Part of a small language model's weights: rotary positions.
Each number is 128 + 24 x the weight over its row's rms, rounded and kept within 0 to 255. Layers, rows and columns count from 0. Numbers have three digits each. The size before them is the row's rms in percent of the matrix's.

# layer 3 attention key, 384x384, rms 0.0824, rows 305-377, columns 192-287
092:106116144164117098167161161125154094148137137085124141131118135104139102144152132114135126137110148133127127143143133150170187125130144162122134141078144180094099134125137111171125103100124100127117133140157128119166141132143159136091182165091158121153179158111155136079092125105081132158
086:138104159081143142121156160142130162128153142130128134087126149085162120126099114145119170125136134149115104139117083115135144155114121145114121137144129150140160077163106099147144144136153149119125127146160167098115166115100116148069187149127117108183165120152130098149186114124136128119
095:116120143120125110141119097115097163115102137162117120129110142147102134098139156137140104111131142104177123101143121147116119144143088177166085111115130136115178110116134133119127105167102121105077156142086159147139142145083136122159163133155129101155134099164105118162110123116128096129
095:118144089141127132129137099140161118155146131117106156134177117104113094124126139117137089122153090099117120141185099108114161117107184113109127144104183095150143115094124166157098117098124126134154134192144161125149122099124095109137153188143144091106105129152144142110145120118108098121
092:141093117112108136166148104133139112150101144146130130118096120116089151148124144148121134101112137129137138076110116095111148066138142171181146121170110117137146138086132112124147130121109125101094136119147151166119083151077157139158154148117107128110141140156095142121113155136122161129
096:139091162175089127098088102136118113098105121128140162139131123119153107126081172112122164089120108115128138114158139138139100148144100158133139178103135150160148134110092130118140142151163150146212128138129119103151155150155110189176137121121104102155115112127094107152126147079103117129
095:117132132162113136101143120137142138175139132095140126121126175122101106132131149133083120168122145125160082097118202148122110161155090130141120139149128137145132099100090137123087100135116133111109058138145142126119167093147104114147054129136155135091170127157126082122158083163136146137
091:123110180120114111151156126160092127148101141120130124096151119120094082147081121145077147138135117099156096174065140126129126115136160177123132143104119070106086127118118149118099092097127150142105140105143116117105139160105136127150124116118128113121141123159105137109098122117146164133
095:119123112168083134159142108155103122121108098127136128121151170141139151142096128117163141146152123126102135149084180108140160150103142146118144117154128074150118100135104147164158173124136094167167126146094130133156106167101112151109144106129145117145134130147111126136104118123091102125
099:117168107138110086183132149101136147148157113126149078131104104130083099150145114136157142137167163175100110142155132096102116128149138113123171140131116103148118136124135137173141122137118130141139140122116117105103131095092111099156102100094131146121155116177143154186125135123159102117
091:109179117140175141113089119113116084092133140151153120134139137129116156122135151116152139139115161144119197139106141148080156127107124149115109075124126152131111085173104076091091136106136105110135159158142125143148120131107142121138150106128125145128127156187139164120175097073095166146
097:149122166141142122080082113145106113137140116131108159158121090107137149118143144138114139124114159121140138134133122088146089127155126149120106191121131110159129138124160118132138107113124106140109133124123111145148114104145084138142170122131149132132155120118129134105120085113144151133
095:141106166070101156108129176158131116118143093112129124136131128111139215121148106110109128105099115111160123128149155162131155077163130126176122097118162126129161124129117174153163105116178120101080091144126142135100127110125167121119121060124059126189095121156110161145134084110152135150
095:111079133124121127139159169096114143090143095156113127123108094106112093159097150131111117132145142122169169132122128103127161108120156122110179160138150118112099092155115147168139116135118107125090140154086131125164121156155104139110130143156091079115141145107135117137123107141108142132
094:108130116131114126152134080128110131110156145104159143140139139110154104135125142121156140128113131131150163130107141097087116114107100113147173172083110109125135152155110144115125127114166133099104116173125082130154124142108107108095145119092144088154143126145140127087115147137095142140
065:117165169154144185149143139135172111148073132117125118130148146149177144130146128148146119133086140110140149127118144138170114127097082148119120104154132140093122114139112120187106105140118137162164107148110118110161153129120125137038120110109126148122125129160087120173138116117121127125
098:104149104144114080146154130133127152134170105169122160096114131099113102140110130091113118105140113091146146128137130150117153105136154136140143123093114126158151149107135148140156112086117125147120122125138144176134124146123118109175154124151137137121165148118139147139148139125164094104
086:092150140106149140104146106160128118132119169123174112132124137123138098077154188138095121123152116101153111135161147155138133125117152154136154115160156082157112118127099106155118126091156141139158097111144147134155094135138135146103133138095120139140159112166173128144092100129181146134
087:149150100105130146094140120170151177141127115155096156172120118098115127167151081151126099141107148140070140123130130182148119196112077111091132114098095159115143165166134141110140138162114139151150146139152130134141127131078183135157134124170134106097107155114133165148149105124113128111
084:077112159098126113155111141129115112140106110151151139133147111142137160161134148139111113115140106115118122166132132180183102139122146120134169158141100162093140101130151136151144154114135134109112133150140141136097142097143157123107137127125078150151120134106146110124155144072146173110
092:078138131118132166125096200144109134130118092083138138142163147105143179137148136116144092114136121135152115147105152112168117153140091125124091123113141134136116125126189132129118112087111090072089101136112139131094131128123128168137141126159153115134136146124139154136133131102104179123
091:145088129163131150104114149114125103116100095139070143142115147151152145136139112112140138131144092111124157131077118102155137100123139121130148117166146128066146115113097138099157153161134149120108154108112131101148169128132118109122098160182102134136130120111172110119111163095129130119
092:115129158111129136138145088134148110085152119146129118120117107075095170137147141118134125139173142143112095153114129158150182136169113132148114185087126104134136142134174098061130120155163107090095108116172110129147122128114149119107110138127144133147169131136139080112125097153132109133
093:123136120160067134088165132144153101147102108143082156116127065105167143164089140113104137154194124118141199119084126136131134118140123148134123131155096171181109113093102122133153136151137145140143110121147147144139099144138114115132108102141068131145112173154118114147092161116150146109
089:144124155120163144063096131107137094136115135113173156152128141110104079125140146180156151131193079132129143151122141134121175081153144130131122134119070091124142087128175150113117213135132129132155116154134123142122123116187139136121134139120123120117127142154144121101128099111120079140
096:126159122129131138081141140111114097165132107132138105124149102126124135108172133118128107112135081151114129150124118139139112140156090104131121133113119154101161096101078102135092130166118130112103134114147132106114121117139137132147071102104147139152101107151140071115142142099111136144
099:118084133138121125163151154184143107148160134151189089148096105111148121115167111121148121144139132078113155136103101094136098107061143121098129115116153159143130123129156091128144097107142155123123127122109113153113119138098143138131120106124130144151118125148132113148102156128124095136
083:143126123165125145124150147114149126148140099135156141145074093115116161095107141138129137088165115135117134169110132131164089185075154125129119111109135084135132148122088126097102118141135084174146109136098136108157134130158088154121141148154118113137108128068119128176147142132145134156
095:078112114132113122135131151135153090098125106116079164149158166133154108088145135141137142121114132126098114114149162134162163126167114133110116108147123140161087142113095108145103123135093153122140119105100144121110144123123172088124114145130107164109121119128140148071085144102164135098
094:180125102094144117149144131129155121128127181168121122141145086160125116121096105154122128171190126141079142116159149140151174149101115143158165174118146111144151171150093134109103085100126151114093133117116166105088099121097113132094134127101134156141172166117177134101126132143110091146
086:090147112087141131117120141157147096155162114152132162102117132121138134094123111111115117133145165138140139138120140124103164170139092127101099158121088133157125184144122153140111111112098120116113123141170114141137130139134120156144153110081106126154103134146136149139137105137125110161
095:108103121148155133130123125125149113143165085106121107143089099152141113114099136135163128127144148186120080106105176162130152107119192132093140140124112139118086131173115151092123117091133131153126138122192135155137101086164101134121156123122096100106130147106109097094097134151155117104
094:141118114102126111171182092131141111055153120120125109140152125131114124122084134079112138179136156105169140130144118128113146106133132118081120167126118106135138094108171129124086143090125124100134143149155133118103092132159124106130102144151146142141114161170143159108104068157143126150
096:112122109104137143152147102116109107152103147136111109084131097111118147118138107140111127140127101090150121149150151079181109088141123147114118122085135083145100143132155115147099119111173134132166118154122147118141106147144084121132097083107176116085117155106139107127121112110112148144
090:100136102177146134110139139158145149071128108123134122117152188074116174136120133092141104137166141125119128125135064119160117140102153154070133115126097117128108103145134130148099150155139120121166092122119121127135118153126140151115160134107148111137185088135108116148150092099174102110
090:150108190151112091119113189113132149108158121162128155127148127123154116145141149133184089136126117097101121107109106103151089123119149120127144098139151148140094107131130102136105095167145099128146124121106104141160152122138117101086115139133164160138120146124108096203138102125146142139
093:111095109098095090124131136162127134133166129158148127129115069131144097165069127106114151187136104151124117151131124158110144143116143146118109127107094146118132129132107140114180120142156101131170164136148108166115113149111127133138105142140150109157120157129103104119128141152143146116
094:082092098094158125139140128151127108093138161130133137161088099107130127115106070080119120074119092123131130089118124102118145110119157140135108119099099141191131127151093161138134196153122084105122123122106141123123103111153139124135185151096108126146144115138160139098107130122105125139
087:099122114113209079159170151150131093119118165127136132094120121093109104137105122086138137099146164104131098102178123167159105158161142118091161154126130120114154107184121158134130072109127122107146136137103151118135150133176140090111113133164093147146150146118122144111072173108150096149
102:116094140126132156104112090177138134093167111088097097100165134134129139159123104123116174141104122094104120083084174124168118128172125146104115143129156118164154123148121119114122172166096152113171099121112141126125129128141120134144148145129127118095151118198122133105131162119092120151
097:096123120126108113122136126135137145087117100110124105139154131113129119101144145137144075111129094166121145134135111128160115160128142118111131117091095145127106170145137128118094139125130157112147067144087113143131110119099095104058169136147091093170180101136108120153149089115134144172
095:126098160096107139152155139115153124114121126145142091150139144138109089111123127111145144093133136149125127140129130138100084144133103130115139162126139146170146127114096070128073107127130115117103105157088130152158109154159136164065141098109106093124155138106157111097116135124169139117
087:077143135128179146111129132112124096110139128115101123136142122130105113135141127135130102108132135163169141100157101118106098133105155161117160159170143125130139119120103137118093141150108098182123111146112145148109101089138114107132142152128078135149142133115106123156140166132158179104
091:130140135124154153149137121158111147123180129129106121117107121110175123168101119101183149128096124160117068166090100136144095127162125104096111140162126140147122123146117124096129128142110142146137139100114130121130117114136109114123084125126128101143163105145176131114104110124125144111
097:145155107167124127137141112142131117082062154130130120149153115141160145157141146115145144152111099114126135137105111153087114132205116147087155109064172116131176143132147155104102148099114103150095112117150128115085168136116122151129117109146113139120142143135124151170129151161134138098
090:114143136130104147122105157081125129115161154163136143139119134136191147119092107078122136103109164150150066128100098145111116109103172129114131152082131152146158136129142147116131111158153145158140107122118134172121149130137151149121133099097142140154145104148136163125127133108121075146
099:075120133114099103112109120119137147111145132105128113152108110106100126117128132138170137114123120147144142162118113087095103165102133135143102096097109126113149149124063159132137099158152071115103149127128115143144152115145138126148122136130164124163125130093105110167102105108127105123
093:109172131093125129149110147148160150112187117139150139116115084146138147109144127156117156117138145119144130081119137098135107159113123127127118110138108126132129109099135144109128191111088124168110182121146144178117136132140123093144125160121094124138086166167142099107122089191139128127
094:152145165132148079121090158165173122066114146091126157149157148108153157142122125137123142104143148139131134112148120097137102134118170097097122087113113119144136153144106088079124129141132145140103104108115093087158130071099131131102152156151138136125124111111089121153149109131134110150
095:085147182087092143127122107188141128137140119103065142076129188136088123090131106170112121154118113142156162119130108143133122131159147145152131156083128122088118109137139153103122171145133130145172176129120170154136121134089097117140124138129152133122131138143154170130179137139108136146
084:119111154161093138150121162095142144134118087138130158140121114125092115129154097129108107126160159140090110098123104116101125117136114142179167134143089153120111138098168148133121086142155146113107118093116109168161117151154106131121111137151118120149125117138152151086116162127172118119
098:112140134138120136179164106118149094158203142158130126122125098129128121142150162121120153125168097103153134118153110165132150105158088110184150125127126090135127108134168146138113133107126119129119112109137150153125140158131123124136128145105157139139156153120127152105086101142120115103
091:181132142162135130129093127150099166120156128101124166106105134148094128136135114166117129123155155112146162149135138103159172135170147119131162135135108101150148127138192135181146100114160127103113156148143118144146125142154138097177138097114110166139144113140114128115133122112123113138
095:133159126074107126129131120147134193132126130145173097114085102090123078113094107125109136146109147143109085140176187159098128142130163135156124125113157132135164139163087134111104140099155138171105117120152123111150112130145122079139153113094102146131117160128124124156129110118152127127
091:143104120060144123142134122151102121069123122125120110150136175132138128136116105089099190120145123098166139145091142106119130096093119116135131092125160134146106122163126075185088101128138165153092115152115156134153162144180129132154118133131177105169149141132128107173145108121147130124
096:139166102127146135164175092090125091099130167136123109145108107129115097138091138171111121118132124137131126098190090145142142150150124073158113125154131126116152122126105126109149125131149119134146147067151123134123103108116105153134126122145182118106101136111129104092127131086132096140
089:081156137108111148112099117192106114112108147164164086123157115132121140114160146128107093098164136159101149138136098172125109138083120155171158113111103125130150101083154096091123117121098110086122118153106155103097158113138114148114155086139162128119128053100145175098152119092118137165
090:118125141137146138152094126093154153127125145118093155097116104104085088138115146114168136141106112174146096136155112108094167149113118126100165130131095136116122152128116077154109128090131122122115113110053143137186155144094084128120121141122187092126149130104117163157113126177127145159
092:161110127143114172093163127119087142152150095105123125122152111126110146137129130133149140099117095126116152140168112131147130126146115130132137108165153154146104082119112169122120184147093100096141109117115147106106146139113134096086102130142158076076114126174138122135122129126144071087
088:152145148135144097159121115094129122153108115171116149155156134158089063117126105110167105108096123128109077140102133119121126118165113158153109127169118137137085127136109126116104122140159133129073153146143112130111128153134153139118146120117105115125140126110130105131155131172080151153
087:074097171136123114134154120133116137125146132068135092139178146137128123098122143140111135143129151167062101130113089143140123115117140101163117108101124087116133154127135146139124098117120138120122120144171119114080124133102130113134122111110096150066114096178164136109143125153137115168
095:141123129106141162144163125093125143099150105111110129106155129137132150143151145127109133154116151137117089122125118105107126194101136116193174145158082142125101093130121131117119102125117116152112123132122118164165093117109127189118179146121116091157103114103121128129114120165148099122
095:090123128162164089157094110158142173182141127155166115153126132128141100158133137122137102159100145102180131119134121125121124081098113160143104097112143095155104119174110149162125124156127149127104140156160163114069115158168144137152128118081149130105134193093126181128126113098158114118
096:106130152112124138128176121127133107171125165102127082103103115116120093118118151096121129107121111125147129106136149158140120090177130113167134104144097122097112123155115101168156135160146112124126119148144170155124123141087118128176116154120169111105104102154154148123133168122147137087
095:084141116109096089134164140124114116141115142138135067127139166136091142112125100147110157123154085121173125113169174178081100116132105089158131165099096095165138152130174096168139099111099128161138135123143114142124132121139078141150115168145116152109124125183112122162097139133135144074
095:133174085110155136123139144112122169147110097142116135146150121133181124085113135116129101109177156095096141117138173127100151097137106138170137134144124149103132081104123158151112158173136145107151122140118141104098175145142127154107156119139115140099118086139105160165146125133125145128
096:099109130168143142147154142142155124110171127160132141098101130107138081137123135133100132164135112135144137117148107138166161126151121087154095123138111145145125157121113120094140112115113126128123100148141159090139123120086109119176060130094169205122146142133123110158137122136140097095
094:103112121137141137059112097137114132116163117123150132103127111173157083109135200093098138133144095110108140112147141136088122102145120140134128148162142146133158113132132129099141076132112137125129133096149128139092096121089105168116137118134127133147131126146181109139153158112132178137
088:121165107143152149145114164163127150149101128120141150094165117157175103123163149124135100151157120123144123161138121120153143117135159137106134117183153128140119101149142166135081123118120109107130127095133143118133143111120133128124118103142125165152141140129134136149117136094142119130
094:133100118100071116085106095113130119129155148091132119141122123093143095129131178126145129117099110145143097120174124142153130130123153116148145127091116133133123099187153093127161103166156130161160109081124140161069095133125132122143149123148170093197121114154117131110125106124127139149
090:110092138102107117134139131150089104138131191120149125114140120147122095138098146080139111098137124081147139105128151091134119109130108136142125154123113138114133190112158111148111145118134136174134143120141143100137134140118136144134112132112146118124127166136129078137113142103161147188
096:099107131174111099181154104082097147102126153127184117125115142138131174124096160143106127106120115098161145151096104135110100123145119124145149137155096140137119104140140135149141105146131175129120108090102156127115093154136175107131160130137113128130168142159124127145152104135128142084
095:124111129151126144126157142144124138111144117079147120113148145116097117143093151086129116156094132123117120112118110148124107160144097144158180138130159140097139162105136161129140116162144137109121129121116150129114114120152169117083092160127144126173111106127126153161150129170112128117
# layer 3 attention query, 384x384, rms 0.082, rows 306-377, columns 192-287
094:107133087153111077112129131114111120130099092106150136142168131102130111118112133112169151136093147093100182158119167118140122100138159130140116124130167125104112151097123125090117190122136137123134119134149062149152090145114146131116153094144148132135167151104088115146132111139116131139
098:184152138161138169108088158125174101135136127099127104114105151108158189108196115119106119152146106088086172133109083099097120104136137133102143152123135162123128093145121112096111132118153109170165143143164113119093140135098119172137105139095155127118148154113096122081134132132132149165
091:114154126106123149111156101108094154141132118128144139099085113126117159120157137156101126150137163147130096141149159098176153117175112125137130126129135102145174126104095112108135109135118138128141114088147120137072128140138101125124110083110158080134154124111143090101087140145168157130
095:113127117139131136117103132148127087126130118140129147119151136093143131105148108129118074146147146143148092145177114096136072148131130133135154109061116103127104085165104111104100099095151148127171117117109154125162172124113139097112140125121144113126141084115133136123177129099116111150
093:112162135108094096120150171133152124150116142154132115127134122085160147157124119148132119141088136175098115121106125111115134130124130133152161131103136136143131105133140144143129115116124133137128134160133125133130092133138162125129144077109103119101156130133162140149116110158125162126
097:134107117115110099102108112106124129109119134125117098110151123128172123119141111097172146140108104122120144145107139161095117155118150126093140158079137111128120142119165144120144144160139145157159109120114153155089104153123137114134179087168136128121116125111118106173156184152150112136
093:124136109159138120126121097107124120105131127076122141139104112141172153090171144113160123152088130115152150143149143148107138135109113089148134107152126196137158096099122126177143123158086192171109133168122145116124106115175140124105128114112143147126103102167162134112128176148141116110
091:121116122113113094101066138114195152110138172145099134139093106098128134160136138116140167173113152155140157153123183101084156120152116105144103098146166114132081139127158144126171112086149148111103153153146104108088167141162120128114100110130110111136119099102144129151116132115154124116
099:146133127099142083134115130133129166128153092139096168134097148129138121119139140137112079137107108150075128114079135172137136137111119143157126119172137138173138119134080125098160111142096165129151113168087133130153106146142111156133104147136083182103109164121187162112131153140141123129
096:138124143143143117136143098118142110123169109158099139094112106125102129145116133146108138120167119075143110157145175172110108118090173110102102088107133151115107135139133133103133112127122152124128102129123143096114152158136145103144100169132129117171127147122136102105112137124168119112
090:088126127113145129123141160161150125126077097099151092138112108105136119130104155121163170123157142165115099146125146153146101170139183142163119169114088104166106120172135124126133109110116077154162130134136137147099142138115144100113185147132132135120146133171104116116116146174163182069
099:143141114147088133096158130098131133089140172119095118119165140087125091152100147136074110103134133114108148140074107100138137153076137141144131144112127144156137123133143116145114124118112125124129122141137138145103105129116137087129126124126162125125135129152111134126102138148099151171
095:134094117128155140129132151120138131141145149100136158130073120112112147107152110148111114112152121116108138075160122139156092106129071114097148169132115130145130143111179125121133143120135111136118114144104107158132110133114094114138110102124107138114163126162126186107094119124114158106
096:147104104121157132133114121124147130122081102107101140138112166141138174131132157142135089144142164092126133110149109131095088159172114142140116148125119161126151126146108140126139142142131106160157122144153120138129141066154116128097114099130117144096103116082109121130063095135128125125
117:147129139124141150113086120143125131105161098087128136112162125165139175115137137127143125144135149160118104120115132101144079131151113135117137152107116129147099139135105130091119140133178122114110133152076111087152147133128107101151137137103110143144138101104101114156149153113131117155
087:122104139146106177095116095166140102123138157140118113099118099115100151106075193126112112158156146117161123132145132126170153121119135148102149166164112137124118151134118084141084135114137143079139134143133097109139168118124085057129132117160170125135133107133172112108142131127170106144
091:120134116154115132137130075128123143147120144134113123121083173133127109141128114124122092139139124135128141162082120133093167122115141073117133131153100115079164100106152139180146113130136122110130142109126106177139097119124167127125120141177125105084119134172143133150135147129107133119
095:106131124151079125151089119131166092109143135121163126135120123152125130104139111114159137102152123098176147109180104098139161167146137088096124118139110146132109140118149122144131106122116096158126137125121105128143178088144130128108131154129112099141131146096126112081115155151170152135
084:107173115147135119103137153098142152138108111142153110147146147122142055175139133153116140145115129142144160131131092131127164114133145117130140104129137091127158136133173202102112119175124130145140147124094156144170126102107126164138108111153136127128146126140130120128119123138124137137
090:127125114132153112099114124093127144121119117130125139139106157103127123137153110161091131099124101111093105115153120105146110099066109166098150165098139175181156091111133147086136140110118125120097157095165121115122134125169149098137130155158135118112128150123097130130155123126151113144
095:163133103093109112120175178144091114173107125101152144156125143147142080174145106145148136164174124177104139177104118084134126131150115102146110120126142112119107074099169112126130090153122127130136101112127078153131121101143176142146160117136100103089103145130106132080099094178106128116
095:087138118108121143158109117125138094133151150176134132117181112145116130116176114143110133109099159142122139115129121133107109088113112147155110140128096115129120126098116131117117111169108104135153136121119126146106121187113132139109149146107117117155101098142132143089139080113101104098
089:139143153081106097137134117127124140109101129098094120148163127122106164139162152141124101174130165125124129136149132103154169137107145124120141147118147154175125149115092114110127139142124159141084144093107129143100122126164168128143134146126127108148130147131095174118089137138146103128
091:123157178116113100139132155111120142122125155130116126146108149116125113176122150139054121138155125128143121120122130129155114135121136092128139100096108131181132154134103146133124108141171095120137150110123096131142124153158150123137135132148158143142120094093145120115114122144166145149
097:138141135134139177103104111137111102132149116122124116124111095122137107154140151115101119119138134132112140128065152129140138171126124129091122157109086116111138181138138135116104159123092117131137185171120133117154154135104170150142118184156120071152178114090120117102175115157103107162
097:136100095134131211096092117103114169113105138137058172123127124141109127146125134133093109109158115165139119152147148107109122140142131112133142107141161135150103159145123172143165162165133128120138106142161197107110174103137106130136110113123137104123128125084081158135157186120130148107
078:155080101099151160106131130092122119117122094100146140146163124093163149087141139141135137103158126174120144142133074118141125132158115087108145171136141131165134112104153133137118118134118146139140143086132123137134147111150152129160125136137119140090111149145148130106134119084106092126
096:162114111105101146116131135129112143173124149090127119099119074115107169151151161099145113163140101106168179122126121146126121134145117118104110153092139151125137159138140162101119101120106124143116147118141117133095171078094133128113157117137134105119125106119082102150089115087154135126
093:097122105132138102161125103155130120145128128145190115128136112129136098148177106114184117132157123111110136147095145132179121115160128173134167130164086129098081129113148113127141141154127128146080145120114136163125104176128125145125137145150123087106127124154129084134096152074128122121
089:124162135112158117131140092123105161144148086133116145157138136100110113116122165136131148130117149065135125126176115124100069096157089160089110094125154142127111127163102129116159114097118145130134149131112122098083110103145118100147122146157106110108136116098120096121092165138181122148
092:164127146114157134129110087144139116099115112129167135104143158120115111168122120104143141114113160158169146163127121091143125177125098135119165078121140128123167163149135108139118142123098163144106145118099161159102128123098159095134102124162154133112158133126114108124116126132096123117
093:140114094095105118150174156133149119133107181136136142099137141114152138074129125146124127132094125146093108106138102171128108079124152143190112121120156117096131165152127120156092140144129129147141112128132135086141113103122137119149133124147137119146131136166114127094173158143088062117
094:133141149098175131150126118147116171104136122126136125121140090137114157133105108123175115127153138172120108099101153133103101137124137127152113098114149109167081130117071132136117147115147119122134154112111136147122111101133142146153094164133163193154095068110167107100129111163127136136
085:139158135084142136130142171118119128157097142160147129151107112086141161096161148146153121139096117152142110109075105143138138145083173118154128118110138104128128115121117082104133154121129142121136113167115158137123141121151118140116115165148110097173122123093142084129100134077104123178
094:116142142080130141126105127133112143159141144158103131116123080133087086134146092135095132129147142142107166115174159099137096124120128112111100125138123103155116174126128129109181138111156138141089129109099152086121158102138129180112087110065136114116134124118160128103121117131170075114
087:136065135146192127141168134097147139166123155134119130107161102163136128133126137113141152099147124124118171110156089135115155120127115107164182120123147111162120131153111151117079172115133124185117133130138145102141108127132132110116164109102122156108166127100163094129098133160112163117
094:147107131156128147117170115124120141152123125153116132153092111159096103124111160148156142122138145143106108168140154147119120136163074106165154126134136121097126142135105141136135109110113121142117166100158134122138162127120137182134142122150145119135136158142138080148147138112116167128
088:134151171169161135129097109130086143086123145109151152094125137147117140112125146173116128116123112133124162126128123127112134156125140098105132075094158125147076080093074096119158169140091164160154145152123139119136109109102113119132134199155084126109129122118147114168121156136160116127
093:093084129130147072108111141148103144129146093107134145131155120096123115137113113129146104140127165148112122124136141101161109145123124090114135146133147197121099127123154156154121156135100135188125123131154090105148102099113124158102100120133186153140115078118092108116143119139121127139
089:154139157117123114117094134131144132126122164160109121116095178166154144090144087136146142129112159088157146114119138123094186084165185166154139097154157144108130110140089130133147079109082160116160151123136083124134150088164085117144132139131154153156128160153110123130062071109126137154
093:150161105126145114137125133177144147137118166125067090116111137144136118143150136102156108095158093123126109153145151163154127101114154114135142096176124134122129099099134125133151140134115141156101125129091112143149118120099152140120139131140123158098133109165104143132143127133122110118
090:167185135103124162111132110116124149119124159132107105149114115116147170085116100111151119136161077122129101133134160154147101113079142142138102105100101125125154138168107111100109123109079115141141137112126140146146107113140148115122157077127177103122148111117099109090084129138073126160
092:152098139115144140136133098141156107095110143119122149158136150129132112147058173149090141122132097129149145112153136109106117128138099123148105140125113082105108150113162147099134155130125117099129130146131121113152121170151140125128184106115129172118145122122119142156139133154087155086
088:169080133139162167177104151128147105137145101134121137106140105106125097165110138146093115095195122122122156126168135117089108129131152134137114138153141139135127107126165100120143136185104105108107079095102131105147152147138087106134142148136128108121126118087110115085104104075136131136
090:179137116075117164140130116089168138143127127130121123148160091123139089140162089119106125130152134091121118100094142143142125105098115108151122178162143169093121116152115107114173143149122114137153166109141138137123137139110182104121130157158113095113123130113140111109130100122164165120
098:126195134102133119068138142092143131152113147126102135089075087116185143101142172114101106159081121085142110142137114140124116149173151126121132155158110118114116080122121129109121137146114154186130124118127124128102131140079155148125098128158143112104115144157165158121128124098120120100
090:132113112122151172153186075149136095112114094124111111112139156147131073130125143131148155117154090140085121116093104139144094094125131124128134098134111150149118107089126143135095097158125131138126139178109116075123161125130121083105121125137164147080135088089115100159135137098091129181
089:164086165149097122145133144146127116115170108060151139117126138147103120193135114132104119149158098094136109105134131131126133154154109131125117105132131152139108121113128096171134136143110158094161126153100143150126118150194106132131133123147161143117145175143085133144144117088151141142
102:100108120138164072144139155150118096115179137101113148176151117150122081116175162173115145111095176093129114124142136139072125125126130134140124091100131147140101140177133096136123120101095081107158150093118093142142133090128146137090135144117165142113110125144099141141127160108140094131
090:151119121168147122113155156169166092151114190132146092131106151116109088087128139166108126123117096115111107116120131125176134097147118147149130055130160149132139139128178129141139198112090139130151137115138150132160114105154106114159132167167163145114152110138126132164095116127088163096
091:183109123161132103120104140125103136160105122131147119164113120093129121092104145132122125114073174126132116129109136117133113130123109151156114118097116117148084103175124115133125145160122180125173070127129156089131147146105119158155154134113125117151101126124085146106143150145108143145
095:128167131106151131147136121142196148166105127074129082137161144117143122132115120129132107153134092115080133152109125142149166113118116149149128119111141147118133086153124125129107162097102119068140089129141117147055109148092127134113121163122104087120048152133164176134133109140125091123
097:107113160111108130113106141125135105122158135136126161117153094152146169191121136136151171062102130096143199113124111143154147149116106122159114101118069137151170132122155128114123148142142119131110097115114136104097087120125156117141170111149139139129121115149100137136113146123078113112
093:093153127117116135104123143088170135146094145177097145113140103135169127139136128152129121147136118140122116156174117116150126121156128148105169152127105175094130120090143134118161157141129093103111121085177148125123118102175129102101117158099128139140147141110124135095138110114114100159
097:143145147136095131085125112145178117107082143128135129120124138173104132118137149174170121100121099108137162116137164132126163131152138141093146109123144131126126126163111126103113112142103128134072133124119139146074171100149049129158141145111105097147164072146072169110143143143127098151
095:122143149103066165127075152108140159155164100126128110144097095157154118099137169095143119193135133109131139130103102116115119120187151135135052151128122121129121131068104159141171151151137103155112148119142074103096123083142080127140146123150088145089114137121100113142105116109123135122
093:121150145105087137094150171140132163140128084153100130162155147149127137137170082127147096121131143154165182135109128127119108095107154124143138143133169130113108134105148113110139124145140139155172143114100100120099134056127136157176135113137108194135106156144105148106110111132143145157
097:085140157131159142130175106124120124140125104134110118113160135145139138139106070121127202153136150143155133094109069127130093137149115109101161154119077119113118142100136135130132128127097162181123170134161116114143101088123118143117104191097125118117120081076118157097150116129149103113
093:100159138153140127109112144123150165167146122097134127153109112108099145109151144084165149122135089112127167128131130115131089139126115133102114167129125127154092117108139121128129139113101140146200109089100094173126148120133126137137134084089158102142124112131114170161147173115136180127
089:138193119096150110135107132131141118145153130145107140100142132117175125126113096112149111132160123089103133107125171141140125101145154127122121168125115130160172096116123126118152110162076147132179148145142136142149136137156104143118114118153140147154148105154129148110096119122098125120
096:132135145143142112150155137116162097156113164118122114111153127115112182120130132150134098143111157104128156160103090106110104127133098167130115082142125068119139137116101138170154140186125108152175109135120132131129136101111115151133116113128158138128141103151141155126122131148108104164
096:183094147133139103099110142144146099139140125107112116060179123108148143134131123128127170129145124110134144105138094124137074122131139092118109166149125138149120135116138113109122133122155143090159104132135118123189122137090157106096101201132110113126171118117152097134141126123119153132
094:118130119118118142101131136117142158128173148115144165120155126165108146140102105149121134123117165133082135128139122094137112147150130121119133117140107130166113122151181111136145124112124150120132097132132079116120126124167120127148143129145099151111135114089099107164115139142168110148
093:132138114134116116132100131136089105130192104143152174158113117166113068132107133132130134138108134146131144132121098103099117104127103101071131113175137170128135136121085141094149121174151105117079128123180124111094163123118123116145121104113164101109148100133134113146128109169151111156
089:107107158139108087094128155126114168105167153155145133141096128141110111140184150119117108103093105118150118159098103139162078122125109151173109132132132114156125098147136165128159127149095093151147150114095088116128147096134110100107096128117141133140123147126157075120124111115153088149
091:137143138073158086126147138106085071157061148130146121140135086123100121119122123127101132165131119139125115116165124104123155158103148130087153136128120134121110107123156140149107082170127162125149139151128091125157164142159138163123119162164132081071128150133105102123088110115131090137
096:118117145124131146127148152107119168117110108093149144155119152140142183079089119119114160137134134155148112117132109086129145162114109135125142115116116113126144086139134138157123122144138077148084148136120114110130147112091166123135172095120093138158116106126086120142103102109139102167
089:109157147147110117112104122120120165121137144143138119129164118140146133159147124114126100109129093157197138130131142148131159162147129176125120137127136150129125123147122108078117153134149101122094101121142149104140117149170121094147119130095107148104131144156140148106125105126117145128
097:121136164132181074163139103137130192133141126139116093146118145129078146161125140132094135160110119086107126097083132112113179153145084143117151136151098143158120151100105132155061105151127124116131108185136113115134101136121161170142176125124098125113127129131116130084166131121119111141
094:134153156129120159149100111117153135158150124120135114121157096178124156134113114121104153124137141135122076143111117121112116132106140113143119147151154121113100093154132144120112130125171117089162165163074150123113102117098076100146166146145176168144079105137073123122164102146123089107
098:090131122097141124077113141163169108141074094075066087087121130137100109137127156145153114148096119170146106139147163139116110106113131159111126134143195145136165133145141121106147116109129131127168165108138109089160142170114101151111142088118142133093139140093099132133144149133093107146
092:108107148125140142064125148149112203121081112157142147131126115118133110108152122100175142106176118146104119111084101096119149102144134099148117122111096118112160141133103122151116158135141108154076116138171115077120110134104099108135136110144105123136155137099111118141136150087062116174